Weights of a small transformer language model: 88.9M parameters.
Each number is 128 + 32 x the weight over its row's rms, rounded and kept within 0 to 255. Layers, rows and columns count from 0. Numbers have three digits each. The size before them is the row's rms in percent of the matrix's.

# layer 6 MLP down (transposed), 3072x768, rms 0.0412, rows 584-656, columns 96-191
102:138112116097142162163134149098167149149054111106201042076164098117095138141127095142140099147168131187174135127154159098128109112082132151139124144174173161123071140136091170117126160139098149137099083066143138178147113103101137137107176183100175121095118201067112125092160167139129185131
101:194145173137060151149135188104132127155147135194123112083116110094135160161096149149171160113128152151161137112121136161087147121144139152057138128165177107182157127086111123162124121149122098126142177132147135092152085204115086170108114111109098148183140051111153183109165168061163092186
103:157157102146151114079161084062107114155114175074151097165153098087143135153152101130099091141140197188152142076097177068105173145134133127167108086069150135140159084174119173127122125113091145091096129103101191155153099120142114116165106147050116156123088049146183118147118083174162103078
099:192126093102070091150177145097149121132085129134116097082094145121138114143153150122139093070154111163156154060108158123180122172210125150132139085142094105149089072169156088155123069199108171141137148106125150141096091119115098115120105143117077148074128134184113154173122044177060147101
103:129122125142232128168136136105116127086159124167143143153104112115131127120124129126098185136116075138114127123065152122129126161075119121092076044155086151103139094134125147170154119128129143148135120146203141097151123087117138156155094107129088100158118134155131125177158116097174154106
098:076137106115072121113117126102107095146152100170119107071104116089193142153050162122101149095120123136124074191103123227129143136130151094086140181102100141065110222081080163170097076148153101104182116129134109181081124205099058135097093189127112153137173137152111173169061102143173098130
104:095125190115206114122177136125114132102074115139134166122163148151106198179140120109153115081125111123114160130132179191132171126146069117122109160101146138148149109209123115175116127134165069141131148072115133122150174148068127116109110109187148114122139046139077125125153183191139105119
092:171117155129151084077116122106102103112115131105103108134190118077114114172132124089105130158108156124090109146148166137146142119149100136108131134174102113156123081124129085064146083194126095156110152128115120206145133098114115120183132079052079095118110055129143087148129089152083132151
107:086159104105131148113167069136091144155111131125174087157133057162129100133159147085104112084134219126102156160111120132147211142128138131150126155124088079119182171090108091109163136110116142164088072096132115154168136113173151106120156135093111098119119154117144183117134121115160195255
102:108121170131176155169099152139099144084133125140059141079096081159114114128132100153147149174143085142148139141155199111093138168123191137142129100137132114128154102123193098210172113114142109105081138148120077171141127096133131148107144128125139115147219166088147083165131154129138072093
100:130122088105079103149110175098188093109175176105127165118132169051167058158060112087144171106120162082153116128185120158142156177128095117121175145204110113123157181135074147040145141138096110162090103157167174123141102130111172121143179148100129101147173117117137153135088133102165147149
103:126105093111080106089129052134126083089153133117113059105160114150099160111106141123092100100155126144154121161149157082169045111131149077152154128110049159120195154102137138202084165153085116172164177059142135125160166190098124099081116115114083162080134088180104147165096072042110087128
104:114123113104130164131171120134057144137130088131110167070088155111177145122164131114122173163142091134111083120107163184099163107141136062161068120121097187153196149135161174131155140148128157123150100140085087140112116106106120129087112076071121115124139130149091119128115144096143203108
089:151160175144172152113167127113133113150178158198148158150145124116116090102152076133141086172089091120172068132116109125155124123114133140114184115108155129136099092178146149141147195070154125138124109101173160147105140118107127084108139131074106157094111126138085141088052150136123145124
096:107108154074184128085064059075132150150163186107125163135119140139124149126154118167120119132143194150161114126154101091124106121121088095135155175084089124138126143070154133097115112118154148106170154116114102172182109101064119152201151105110146157156086112123122123115157153125161141114
102:139132096175094096132188140141107133146130102113154130162117035099117152109092138147132136096114163053114109166134111173136171144125171156139098128097125115114104115164146115094150141149072096076105076072128126138102157137085138167090086144124095117149186122139108148163145133132199122163
099:081140119133110126111119131183222067070158127062134147116115164159082132083137152048101071153106117203090086175159124137141179096158081140072128200147126125144172142057115062103071156095118139136180081119140126131180146139074133130131112137224168162161124101076102131122129088095129123151
098:123137159155133123186152139135192141108123156159150096088165092111097088164086106122085161169146162150157110113116098088151179050149123188098108145127186105141070122059157091116160187117110117109088075136110147144106170109088139123118233166136131116102105114133123068125126138136152103156
102:107107131158152143135117112117078101112134159154186099135181133147102064174145095067161194142170164126104107137145099113188092069094138099160176106152100085142079153079148087127116173135123159141093124121132179132154150109096127124111188183158142130098142142130166157161105100117090183107
096:138035166173107093166129151115174165133173110106114160170130122101156143081176080110117114128093137146156071150099126131033083099139146112103078153166148160128092149128106124122123116174115165151145142047132167111100101101134053163126119105108129143107044132119108149152127149096092112135
104:131084119124136173156144141105163075184087163132132145169122103136166113119090173094137135170174143124137103141112124153124130129094164089131126132134195151072112128130110146125116151122156111125136103080105116084114120122132107193112117085130142154130172135137118101129066100118135115170
103:103151151182125134176134133102154072196161101132098170174119120106095148126099178064131126064112124126166140081152088136144133126112114056076112119142120138155156164064130174155145092124146135050075161154045134134110129123092148110163097143155091099126083155157161146149105132088084141084
096:109131098171118114123119168077069088114172087110118126146122100089085161142140100074153145141065117182134071124143130112062193120091135102066122131130156137145093128142107166137124134125143126128103118138124121116126190081151093104154157110126150088148093161132141122151140107131117100139
108:131121154118133140159093096134126098130067124125209107138133126150123116110102159176047086159146109138103130132192144115145091131167071135082138125120069186105190165128123132102121112104119122162100135122099089064125152088148141139121110147134106106129096111120136132156106095107113114084
102:140110145106134090156154156137165122103157150077161124138142173155137135079144115099082146111206124164160038068147192143127114120120173200101109074171147136132166186111091148067162148099128166141134145107114147171110102141117098112158092065137111105118121160143152112158140117130068102149
096:078128081130135114018095114101112120075155140099071113144142140130157099131141167141135125106118107120135132145199159123115054145117140073104065100149184070168136101072083204084142079145155158142101134156110113110080131147138110093082116079110111212141124132136087177133190098165169096128
105:179138101124105178121140208157167167131168144121137135099138173154180132073104059139120090142114147221120107068129161127110121187098143170096085150147152122094174092169124113137136172161126142188146146131120129173153169129107194109138125075150162140119174113082160114140061109068126123176
101:122118144138073127137180135121083087096145105103146073054149118107125072125148111196169087128145116118095103159138119158184184095139129139115164116143125097138072151186141130130146086070200090074132163140090093152094100109141102137139129089138127176094103128138102091143097190171067114108
094:118181161140106157147151149099101158131190203051178113108136118124129126102157139137154147075080122090148135149124151099091119153098130129108123089141100072109110094129180201137145127125143111159161094066141101121174107122074085101110127154211113127172079169126108072109084149149042185107
094:092147152089156121133151096134151121087109069195092144168147130102132108087123150170135053189126149158154129127141108149122139132108176107192147109107143119053172151149080072174120061112130121154135168134143100157159146135131132106111165110150125141081095178107115140101144158182132126116
098:146110107129132077133126170135126095150090121146189120154101155144097160104148079128132124159136147116140218092079149213170156129112176110163099130173124131112104150096175133177114116129163149090175128105142191177125179119152180116117106075146089104080125113127092086104192136120105149118
095:138153084164188103080119126169103105072103162101089139175152151150131148133138143146150124142097048120138148138164170154144100135099146143083117105088121057131111135113131068209148154101134128095089118104147189149088099072177146183108106113142065125130093126078096173134131153116130101147
099:097120110101076168102100120142177170137123158068093121095133118089179113161129143093103109155108156135094108112131144155124123115100096118129155083135138166127075122148165110134120163150159162073111153125096143118121148147109109099137140176107138120192143102182123113108172154156110104124
101:181126206178130208099078131167200163095177148149159085076130145168109111120114155135134088147201172111160152126132131150204125062114032135151149169162127132111144176111128139168095168121167128117099069106116115147108084101102145107117129143121166121120173152136105147130122151102122147115
096:155091090088151148093122108061105140123106115172111087060075106168124153137100136093189125143125056125159138094114163125136098111142124157140156172183107137156166134142147122207079130132159165119183082158133169114137132142040218168129179150154113163251168115131117130166109099169190120117
095:121122096132187078092122154171149098130122133093077126163082114204095118140109125186101138155166211090100050136143175096186128130141092103162152107148106107080100148139208105180142100114153162110141200184105106112075136170119070171117107175139176117196108159115150115134110102142095097114
101:079195128116158137156183077151143133067167117127107164074108164112164152127148136112146115190120121039076103179160097140133162164105170107116219101182127154134131151175132131102128110136133136119120096117140137109068117097141151096083122116157049087121134160160117108154092088086132109141
100:149166168152186109147093165165051173122121080129097108164134126115123056178096151160153105089067163124103131104167114131161143119150154140081092143120188112128166087150124122111162165161113187203128156127094092111204128100155156105151190136172147079133133094177097126138133108146129089174
111:134187093123102089218116096124138148062110140122088158174141117156067138137148141155143124108125146138115085069115103151114100149126163150152200140100085119159125062179094138132073077075120139071130134090114111103146145115149094146112134147131092115162119072117050172076175133208148169177
100:122116073105125157110182105119100141088108125108116074127116082146107108118168144099064144116143178058101093175150141102062166151104086113121110153080164079188136199121128172151146170113151122101174108076123136109122189161083135179119144120063124151109164152132050116154127156169205135125
096:093157155137130177094100082131140116133172086195178159139113097137073124122144099157133119118103109097185116192166130156110116136113097134165083188125100076100136136102112167131123114141168095111121164103106164090123106123054130146108162079145124131134123120147106141184114120140120137102
101:140171130139146128161143088083101121129151091160099164154154149173086142086135100149111128165090093152111150133099120176101181141087182129168151182136125161066142138128112130173106129068105122079135173156130191156150060184090129127125106109136111149074114130167119137137116157147145174072
105:138204096140158129144101118104078127129153077102119083119123102122123179087165078136107140158097165124126138137154165143156170142078137107111085143110117078169029129101120047068159103128108151065189141040115164104099142176098100115130153059126088062125175150144069173150117128117101112149
090:150083124098130120125127103177131090111100113068157141122113137091091143168150115168103145093107082094167060107136144155097111208130087104126083166122143151118139107163151170103118163150140101075141106093093119143135123115047094218109077131166074135142134189157185110164090159108158120146
096:130140142132066069106106146107146160155093119128089141134164135143156181134069115166096125087163154121194166126126126139107094117158145126110176103125152178040086093109156165140181155129129151200096124122098093221105127105129101084158078131148161131134133099090139072161088109112101131162
101:141095150126115113144181131136109123150096129157144097161105094088109109147094166191111201052187169129129101154125145129169143126089146128111146161119151108092158048162170151115187142146085066149146195047122109089139124116099110118129171161132099129093105170131139101089080178081166122136
104:070132091117109073144112085193167134082171090167103121153060081160125174154137156154109105061121080111112100110190120143127156118138180144137154104114057075139138146135149082120104124077159113144152163178087112102177118120154103156130131181127107155096130132161136173129111054101074130078
096:130178152155087101084137151137083117112099106091155166149160185189166163119108135128118127102105090116121153138141101123106117129101086078154117104131112155129177121179128054109116112124124183100143138101156130141117143176078150100157175107105143082151107117141118134089158121161123149169
105:146114136105097158144107068112080102140103109150113053119096135105131131142140170096114105221152152112136144105109145112115093163168162134160127163067153112126113102108084066133138120125133136111110115183129160086166122183081125157169174143126058171196131163151112099103133199139126086119
099:113082180158166103102128081133084171163107093115115130144168115071105101149152037110099138132147145127124127139107120121090033140150079118133132130110130153177207199157049112182078085094188128101113122136105148141143142126190084059172144151096135095190090128153083112142154054105174128146
103:170128159093144070146082136122185161149105133109112114122223135091135097177100157070167168118118137165178112169129144140178137116133128129107136090159137179100160167081115154105100188165129145122136124100105133093139090110074105153120081100092070129081089099085107143074144117085067154125
087:097123127147230119186081183123082108094114153129135150146115154105071091131086143136114133115128145154118119142142102121148144100149129139108185133058121108172090154094116157116134147141110203077095127153131153123082117139159122064134140124068106093148106170154162154157156158149120154118
092:126034106132128098080117112160141066178127152128129183125117091185134093131165131165168064114103163173147160136118149099116112118168118105105100155140112196141143129143158090109121069149174085167116131171115066130090178133091161133200106098131156080147127126181146075102112123085103125120
094:147127158120115122132114172153075163094125124161126123117094157136155174207134141108162121073098169102150092090105137161144166139112146120068164133112156094140111073112140156122174106108126155118186104125176120145139155120134124158072168136139117182151111196086141158156105139122136142091
100:129140106122098161150154123155119176152151122133146110137076112122192106141108211081131126153185111038132147145148051162116104171162146099110127125158146143073094107112139040114091078165120143142138155080090154160074129163093134126146166168125138172153195097168114136076175049129111181126
104:141060127125102123134113140148150113153132121135171091176120128143085183118123123114149149176143116086153155128164166086118123083103074094076039044076151113122135131096188149106170058129128143122225231120113142141150185141149102110167139151104137077119181068134115112142115097180107088151
100:137110182064128108139110107162125104124119145099138104149172121147105141131076078156119124139136139125113165185165109161091123137117146111097127099134143112065070151065163168151097148114097182109115158165156157073124089093135126108096152107090152078114159137153172117093161088186146065140
096:105116160113112129145090130156132124104153147158077118096132064118089177077117144103109104127171167116119110121096123156088162144147111118184147177157139117090048097090091129178113130174113163138111112137128110139137135209054134088119101177146133131176138080138163137127095162126128171153
103:123095154144112105151155104142127148131090137128075161134109118143149141188183183101133135147161148160131149104129131140096132141158171071120102138121141123138231115152129122168203107126117120105116127099061074106151164126138111138136113095178086187130173086142081125143078084028137103144
097:141098191158088106182125091087111163141114097162125119084138089179151162144087161151154110147160159144130130130108149142162090193117143098179139107075101163202184104094148096184128091150124179150136121138125178105091072114132154156076118125181131130092161132129115138139073123168131124082
103:110110144108093109094074124125128152146112122111097133130079158112055110120152127131187114071151127136114096075140110167123138072138157120089123101171133133146124192104178149117161130106152165113119145084180140082182129126182099133170076099129065049063140132082124163143119102097110130131
093:113174111161095147085138121101164153169135137114107189113168191118095080166113114164112110136122111125068202145094110155202130140043105144160112127134206130088154130119162142105080133177139151149100133135133177125147161104122144164094150128133110134134147108091129100154110127125146174105
108:131161149151101166156142099102125132125067131113158136105108121152137136108158154100156171125126142176130111100117118121133171126154139126097118093179105110194164097070060153188149127120081112183097112128158137171105156191123151155133070183084117115074112103127146092156119161111127147112
100:078126176137118114165066135096080085174126142118117100162105177123143088145098083186098136133081127103144074117125093106149141082104102117136113211168133100113146175084116100127160093091135048138124127079115168123097126102087160055181074120077133099157126114104106133104116105078164163106
102:118107066125136137133171133185102204106126115129181108106109167139119057156116152116054071148079186200129174175111219129142129142173140120154142187119123106124117120141119106133128080125105117166068150130114135071116154148089136114107147118162122140092147098143112114125089089045105136122
097:155151161076013128165134133130142141127154187124122116071145133147113076155098130151099173117172136125108063178149131102164143173113105079106122102129107103146084165106152108176097134134144133124116106122105122111118166149183065132178154154094145147113104127117145185139192146161117121156
099:122128127107096173101126156077152184131161092110054154109105142121170099186119109114188153105149131085056103142161053141134138150056122143140125065178127147085112129137141067095104137091136151120133100084113150091147119172095141170144165112186107128110113143155101119146136118125114186103
096:112097120132114138097158159129150131088110136166072150143161111149166150126130107161151145193128105153126124099142091087190129073132155102137100133172083165124100072142156159164133123141149161111127164113163134126163117120138147107101131119129134137138123121139087146076115109197123107122
106:069074169127215103176102106114129169138136140141163204138172232116146133184117154111188152172144159104127156153095101178115107120093094092078160087109086131030187136066165169149144095153143145135100130128130178151193093114134155081140065121148159136120162078170161168161098168200119171123
101:079103176095153127120099134156070073188107184167148087120103128101140199106158164170142090163122034154168136150182138079108128154197127121145113112112097131146134144137130143122183117083166095113149159146124133149153107112112097119169114069126139139116191178117163146139088150095181134138
108:096127132120070127094165132199149103067133120095142205105088112111172080161125163106087118161139131070103116176169135113142090141137137135119075145132126113144126114082099162091092149098105126111174162102118176147117076098103154129149160103101129161132134108125112110141149069102136139134
103:127035177152145108136068179071152135177140107133187166160116154138108121151126152127186079173114122140150236125188108158089168114056123139124067161088122133040145147087133139116138110161112097129162096081101147078147142094117065168089133151143133161056138133120117088123118157134063163132
103:137099098118125063144157076146148091169102120130074210102129124126137148088155041169163087113065126115118090200101123150143128147122104109141081098140132133148114114131146179088133089169145173122131177176088135170116150120158143107181098154175111078138073161136119123202158071143165119155
# layer 6 MLP up, 3072x768, rms 0.0448, rows 585-656, columns 96-191
106:100091126103146162141089125111186098104122195153152056144196127172132128089097089112077107151111152126141126143120149093104154123130099122069130107108104180137124139114118135126133093062039119174075088061115105181167164097138120145171162152099135100128148100188093124163125116131154122145
104:186099136146100101127084134159128084108117135128169121194150108135134109124128129174127139155144095144148121201124109179148152059161116122195063146154149069116013190113098108082112157105084130104138143139134139063063107154113123081125123146085157090024142122161082168133138070106103165069
094:098100182164100142121134041178076113156205153203139132165085165144145146083141130101136129128172177174118107154174160099130132108109220050096119155119084142162151156103121145178096102126102128120106137118130177076156101128143104094119143157167142142138198135160150166128127154145211181101
101:139065164117131130136116115156091051125208167042092115158190126133138170124169073125106089136125167191133118086144077108102112048135137143103117100178070088155080150090117121118154071177133130098113152122095060145139118186071111094141107141157173172150127140160105168059147143135126156117
095:131155126167154132108121116116124128135116193133119094069131116069184156074145125148144072151162068196165129160138165088123145107090127075167112153125091095119112068156108116188174144181111210133089147136113136107129125108161178147146110166155154109064149074120111104126170089105142108102
107:127158124164122149164122200129122105132110122084137118127122115127143073083078102163116144019127144105153164121108094126153149161174139109116122088118154157112091137071091119098147129116105103134146140090134128162144132136104151094136094134051120090132161111124150145092153098148098093136
088:145158060065071059126141162156072165138192138076085155093068096176136171133152158070119160135173191092103171125135209173109141086124145136206114171081114132112109110167100090134127083124147127115108159051127132135117087084105126126148143083136090142110097076136129136124058143171138117175
108:182078070145115152174126168147163138116140131139138154140160196123141141150138152103153181128154127148115093123219148095152129122117194163087163102092098116099162113119164111139122079097107165143112096123139161126148117135139090135141175172116103149100160132068068157098126080109068121101
103:137170096157157123182085094102186104160185172078111118113052118087134139162173064114136110120150184113172103094131095065049124186199091053131171054139140122099090116132085155109177144080105161106108132057146095141143112134081061130215186168117181138141168147125119107088151155189140159159
099:126173134126140096130113111143115161090146130104126124077128167154137119107136123128119141195149102142166098085190097156135076100124155062082106127115186156099092150157101109107164120106171129150133131124115117125150139139140100086149134165182134163163122145090077090129142114132065174130
103:140099219107148098193118131180159156131195137173132186121117099126095165138115114107134121086100162137219116070136195093145106124124168105158118140102194119125139128076123168063105165098077163166085120189110120199164072109102144177157163095134112154103144117138158162166156145133067227105
103:171137157148149156100112175129107129155123150149069129097183126160161155115202153138138132135158053089161192168120170202151146118096191153133204129087114113145112124067074133094155176145046133187182124100111137127141120151177130162097088075099125113113115137183121140145142160125074155098
091:137106163080147167052143102148171118150135132096120018060143134126020096154119149129108106144147125119120172106147142091115168122132137156108112187144173147164111130106121143128164113189143155186185158126144133173146082078110142161134098137117139089129122082116164128107080044149123146104
094:160142190192154125137103165153135160099138145085100143209112143184088158076173125133141120161070153168168112103105116120088124082156119123100132111135213138127152089130125040186056125114113175092163142062119154125093144127139102150111147103161108096163132070144140137103120116173144092144
102:147133113139148115078115107192111115143110125136112118141131148136111102148141087151151163102127130148185120159131126137114111046128126093123152182098048193119092130127140043135146146136181166140117150194123115130144094145133083141146142134114146116162160118103152150144176106129119151124
094:121199161127102148127088130176114123183156170067128155022146148116068099155142118100113138150083165150126122100139109129169101094068152144149139083147194065161153031156145118191096147132108110105095117097171093217188145155127164138147159080170134136175092132142156095110098121153121067153
095:104117113131114152139141107104135147102153071119089121111152158133117053097153166137125081070125082183108134110123109092170122178117086135149109093108130148098133156129122119113111214117083162180132133159095108090128120075113150124149146113078164068142144118075168192099137089125187157136
100:138127134068148133160150202140152137120176175100197167118160103160123071147097141151128096146123100130105120144111109112078130141125140163138093116090127158115135091130151162079123102079138106173127145157102087138135141185096124093139124161157184111135128133109066134075098137163155094203
096:134121109097167109098137175129159189175171118168134149092120083111173154141067157106134105159216092162154095179229123099175189203143130138137078179110151144164113130080130128161107140128067092178138124216178130145100124175188111124096130144185166112173116092103100084174097013126104119108
107:166154163199100111092076158120093135154121098138126117144136143169123110134133130122127127130113082168147105140152162129100079108150164166136110112135149075114106128127094109112173102137115129174064108102183095157139132159159125072095193149111133111098124102173072092106150149152111143102
104:150147152128176172120110095149160107099195111119128136132087167163184105123113146111156114116133096144226187099152074144145067148190184091077119146116129125110156069105144116143082139145116120096123158119120090115148116129125090094115148141129087117167139065190135180095096105177122146120
094:085151204150140124176147092211119096083123138141112211167144141123114102117115123132187166114131119128115083118081049069127052148184164107095119104173103158099159137150136092141107140113139152084149151172133137104147085143091122116137155101063193160200199118145136096134132145127112172164
107:154156120123114208052094136163152113125167157099134087097096070162120078109122122144124133134135107161122147132165125111137089111150166101126131167080148107127135140151078089095124131097089151112145139072161074138119120136133142105164134170151135145134165102146069097121161133104110110123
102:121171142116176199110051161156090162157164192115145150175160165107206130062143142171138103134077142146138135155122138151184128132114124123098129124118144134112134063120127156162101131093100107095076163118133117078097121086146085061138117080126130132142125116147090168095118128114108139090
093:114138154136099158117093147165092122109160139142208155088162082094078135095158184120094104106160096121072176099080142137110132177142154135099157133115136131195074113104105133094112165211175094118177127168123093155116075128147099128111075125087159115129113121151087151136133139182135160092
108:103123108110097164089113087088168149099118108147151098192128107090143124070116127156152105034116093141148194167123152076213070160180218112144150150104099204110071105096134123142119101131154162087080120118167177138150119170123209137162169112105124116133179068126136153099121107137177162047
099:193089072125179117092144098052167155165148138080129100100157109124133101115109098092156179118102168168116157147181137116168153085150119120176104111160163105105082121055125074139143149133125134143084094133129168167137127161075144086121136187176237110162112144151116154075110101092126175112
096:151125142108128097097109114103079121106149093092074119163130069103105123147142139094126121105109115126127170143137123109188107159122167100168110123119173171170139092089108165096143147153096166152143168056138135162145157091137084156097156063137149112158224105103157122086128113170129139172
092:114154141109114134160096140172101142096138135146087143165106152181143114152131180071070098153145160152143083179174139113130082163143124142170146148112122132177104175139091172143126198160123208138135144121106148097152174112117168128111184162166138164124099154172082107050180112139111123111
097:144158160141125141121130092147159106170137161160153133134128145177113138130103139134151138076177176150121165141098095131167116166145134127170194116096120102151079106151084098133081166127102122174116198091111136138157147146158140156169137158090151141085119137156134133126164084125180090162
089:132178205141119118136152152163138167110168146124103113128145067132090153133139141177112110136141119173121102132116110138115162140107233085090161120051117121136130080103119155127095145177028137138076194175143111128073130106128126126099133113183153081115082099090123120124144154136081095152
104:126138161154110087112110126158105136125127185162118052182173067192124111150142088136091122174165110088148177136118059077111125131218132149164055108186144087095127177082172147118101128157160141145179141080160071136132165133168197105149145105113192142180121109109140147127144150127119118095
102:172143111042132145144144098163143125141156142119100111092130112048137157143155185158134178084090114136104149105134097182100130126092116125112171129177140194085101047069130089125161165130147157069142111178135112140089178223139069108101152075144149160129133149051150157089125153156158125132
089:127146144115119166111156143114150133145166088126110120131137126122143093129182096068134158129142158085105156141150101139092121194116106099166132122173128099073155132153140160125125095185099136131085105158137020122128165105167095110062089136145216064113116067129089112128146083148151109120
096:173152165129150115124145077132150133108135143099092176121153160098099110095094153131107060172099123176166106056160110160129103080146135097139177132141152167121120085138111150185190147127163101148149146139150132125141084150098115135117167139129147192160131127159110073125124085160121110132
100:127158174097104108174120117109192164185118115114097156099108150092142171149129131106134156134112107186133167111201143183084115088072178112107161106113126139123111116069112132098117090175128156142132135143170157072090151128076088129135215152145146073094117080047143184090079029102132167135
096:164137116147123124118115104186161112151119155051134135160107127155221091171102149118189109136087153113173129105159127136052146131141098092115099061091140125132111118123083138083099143160138198120126079098209151179155115136119146141134129152136113054166095136119108035166170119137126125167
121:184157148129130098094146120119135151092113135132058105105148120126127077148153117160119088114103096152080111101151157110099128117152150045134168144114172136162147174137149118113101113149135170144110147128172145170103147066125161105154114101095129134129098087087166144149111089159142159112
099:118105167118149077127169073173183158107108126146134101147092136086111092129137074138105139078120114099144162147175105098120139104128092182162158179027137120150163114038106094131138094107133116134102066151126118128149075165094126149112215167142106125124068105075130128106139143090085199110
093:135148118170136165128146103198112158096186136086141196163155098126092076164109123110132085103124152120117136128197054062181083135148095070187176083136142187091103121108097118129143181118087119108112093147127070117108113166130120133142139143100169087097162098085113133060119017100101104179
101:129126147157109136154105106141202066195120109141080117112086156120181138145117168158133140155171091142142115106193141102169144158165121118118093155078194149163163153120150128129205074079130186163078141070159104093137137146142115113116119128086162068101090120083104146136111121194128138099
108:120160076167104143124097108160130100110080147112088160115152170216118175076198135108097103134067157154161140123078097140108098126166162096090196158133172082147105138103109147088179133144167156140100131091122099156123159146057114095124130183136167100071132133079111097088144127157119177163
087:141113116137152087123083090147141138085126140179165111108125130137071082148104143131157170092117158174121143094126135081173123140127129149125102139087123230136156094097106103118116053130133168150089119095126119157125145169152112069101134084137146112085139103114145083090126044131181177130
095:123127166127128153147063078130158172111227156086196159111113142105159140127067101091112130120127090101156145130184072143185091139152167160138155102105127124107124071136132102146142122089131139115139111087111176142094084132147074085188158158118106114143126115120153110106082156180114112084
101:097142127167144089142160105076184139099137123144071154125126175157134146069188096128121090190121161184087116145110160114206116141162132128170112110142154195142072101100090124168138150110123189196152146106136154106113177115180122190153162134147127117074197117091125118089132144107080152082
105:103144126147111120187111096178122113077092187161150138106156143147073159062197126117095085167155090146131114078176170125116142090078203100134132082052138124154094147140133143137095142143125125198138172154169108137108084177168083156119142159053101114122099144143166109124147155191148221157
098:155124160098141124149122084120099163145102142139139111122122120114162149143144093138123099129108116171145144084115100198117188101151160134101123131071145080206075088122049120137191173170089155136102146173149130187048145084144147178139153123112129130143141144089102089100114097145133139132
108:096158126174037182175147178134169107126095076137122130105132174206119118131137133110117140155101174142129102154127108110170152116136190115149132138066135112178135142129103075086105141203146157145083179091104122169155161139109166130145135140115178079156126157070094094119147145098128136093
097:083122134131125174130133185173149153103095083133104127153169147192103126059161204139116147151147160163152107136112174163144216093162139108091095093080166135125153128138145115159189107138128126198152129103106124138162109203134143171071117108188136108054104163136150108097119131108161134075
102:100125133172091131070128088121109082090100171151132159177071107135119137093101124157137155171148128132113068100095172155107132086149167100157090127102162111109095126145135149212172130116099170115088122148106103168112083113118147173157188144129103134191122166148153080176093133132212118230
080:122190110107141152104154227108137120118138128123196142142136089142118141110185163065167143086108146074130200130067151132181101106131141069147083097144117107111091118151121076083141137145113086167159164106072156129102124117171157166128124066141164139127177102105152034057123151160151145108
094:134164174127150124150145134124167104112111152128142045193177175128110138065110127112133168158081159157155127062117100101120158091124143133100050111124154149129111169186139119173139110147037107145128170135099137096133143086142128122083200164099126122080084098175129143119156188138103181121
092:119084125146103158152111129128127110055158138177118218174146059177156150139130149085128130092106104125105181145160141131124243119142144166105102140040129103115143176114072139096107143151144130154157157200121122126056047147158123129184122142118142106109109115115115109113140097167148160133
098:108105172113136098079125180155153099122101109145163074117153078083159146165184118140108126118177095173077125154090133124164166098094114121106103138138118201109089077110127130154146215171160166162178161125151056181143083169118167139153117084175171131151129106120165074080143114157177074117
107:083097166142085141160174173128125138209093181100097162139142100123115119120155152147123125118177127160117164092137150114084117089141129163083129123089137150143112121111110146088101143159091169110100131125073087121152099090082116145092108150178163095156119154063134122193177135139110148113
099:145104099173114143146113136108154154158155153113115094106141160176145165164118180127132101142088102098161122114113083125131215132148191122163171179102112183124131169100194168082179110049114105141146199165162084156098132138192158155120122130146185131055121124173106136111112135112153106162
100:160124108161146073099069120115187123191154153136169164121163082110090087107116113135135193134119135216126106103121144134124140164137176102187144179153061128112089135169115106098118118157088138144122100149114152095145108155105146121149133124093113076117104092206129070104181091128099105077
099:149146146159140153110100165120150085163138109120123114089128138110114098175075090137133169186160100170097170103145117086079137073145140080151149141080168172106119116169108065161130096128147158158103137128209155174123110117148142083058124095094102137156106118155147127098154114164091135126
091:155137070072121116155160169138058146164166110110114123142086141158148138108110142090110133140104081172112128149177046159143174092126176123122119151110109154112081156147137112155130103061077135152114170137127151131112133137101130096106126132212134096172175122150098174116097107143193142162
103:159086166153165131140152123140153114099130166148157155108221168157139149106095101047142192152210099081153162125197125124164105129128124139162115135100110174130135101055100105120122134090108117136119100177163126134127141155145109164119179064088114083173117091119097131104164133121131098102
089:148163105127092102115107082137136194115112135142125062169144155147176087126122180083115143054081171143149172079100119111174157043113154094101129132123127172169112055157189060110168163155121107130154161123142114160065127142115121156117174102095146142156191164198082116120139029172119113077
112:092205100113142090156100106155120162108103099127150073097079114214082091131131038108117151059135116127113070156147145094139148153143152131095117107115154050152117106122148104078158141098112131166124130089110094165150123123130136140180131108091154140112165126132133149172137154131138168113
099:073115145082069144131062166105117094092086177150125056118141159186065077118189171099084107131103071121107153178107130157144155064138095139125104107144161105156090152126135086059166199158094094165099092136087094129167087090084174174077084167113135082074133167103108130138166123081133113103
108:120177125087074147127121114104138094063128139055134167134083117171100095089183126093042133079075116145144184065174151059107165150111105096125126129080201101133061103153066100097140160148096220120087139099160124151134163104118127208152119142097141165065106167103145120123200144145142134082
099:151096158130159125121112067081144103133121180081111103166095154135110142125152128159113129095174128137175066112084115132198141116113163189131147129136149160162021075102147203100136171116054114168145147132106141167167139149123120144117102177131148090061142120121073073137097119097131136109
097:163170120117118139107115116149103167096149157121102118151136119156132140164130130181103111183147072125098140153119096093107121155121168131149138116095159179117116104152143126109162106116133103120120122141172090125140146102123038157078097139109130140142129152139129087059180134084173094101
096:097141172166101155128096134117147177167159161150141094080139095096153162091171131128086129138111207066193118099147112130129092181151131144153177109130110089133119147146150134116155109131096131146100100108144102149145164163186174097139138130111162102122160061085100106161185135182166163106
108:162079203171086102148099154118195130096108166131148109146129133163159140136166153095116142115148170175114140078169107052140115106149142116094106137191107193105125100136139137086150130127212102120094112167166081113125112181123116118125165101163187194104189159108062119132132131086095106169
101:088127101124119159112171129162173091097124218107120126153117172147156124134107122100172155146122183152173076148116106125110141145191146130044131161141140187098096132065083099154132138138115190097144202128113175128074080154103127132107143139117151181152148144085222110134158114103139131104
109:147162090131180145148110129101101179116110130070104126155132137121142148117118157142154137132142165154127163078157130126095135113155165135103107129145155161149127115168123110166124113128134091154096162132127107061126184160165120104140121148065150102148120075162080117112102092125126120093
099:164109108100175144121101113154110104167135123152138096112150100116118067129150103097163109160116121080190107133172140170110102151186118078121164103102103162117043088056143108105163098105090171089084175147107117085130140157168155123174149100131177118206170103145122133046099072103128159107
102:122106073105180061098128105121123156176136114093124095110118067104106114144161183135153151099139100108154092134141137158109135126128095138119117177076132160090109043081124086090115119113079130179115166103096084129168154164106111147161164139186135171103152104092122207124139153169111186097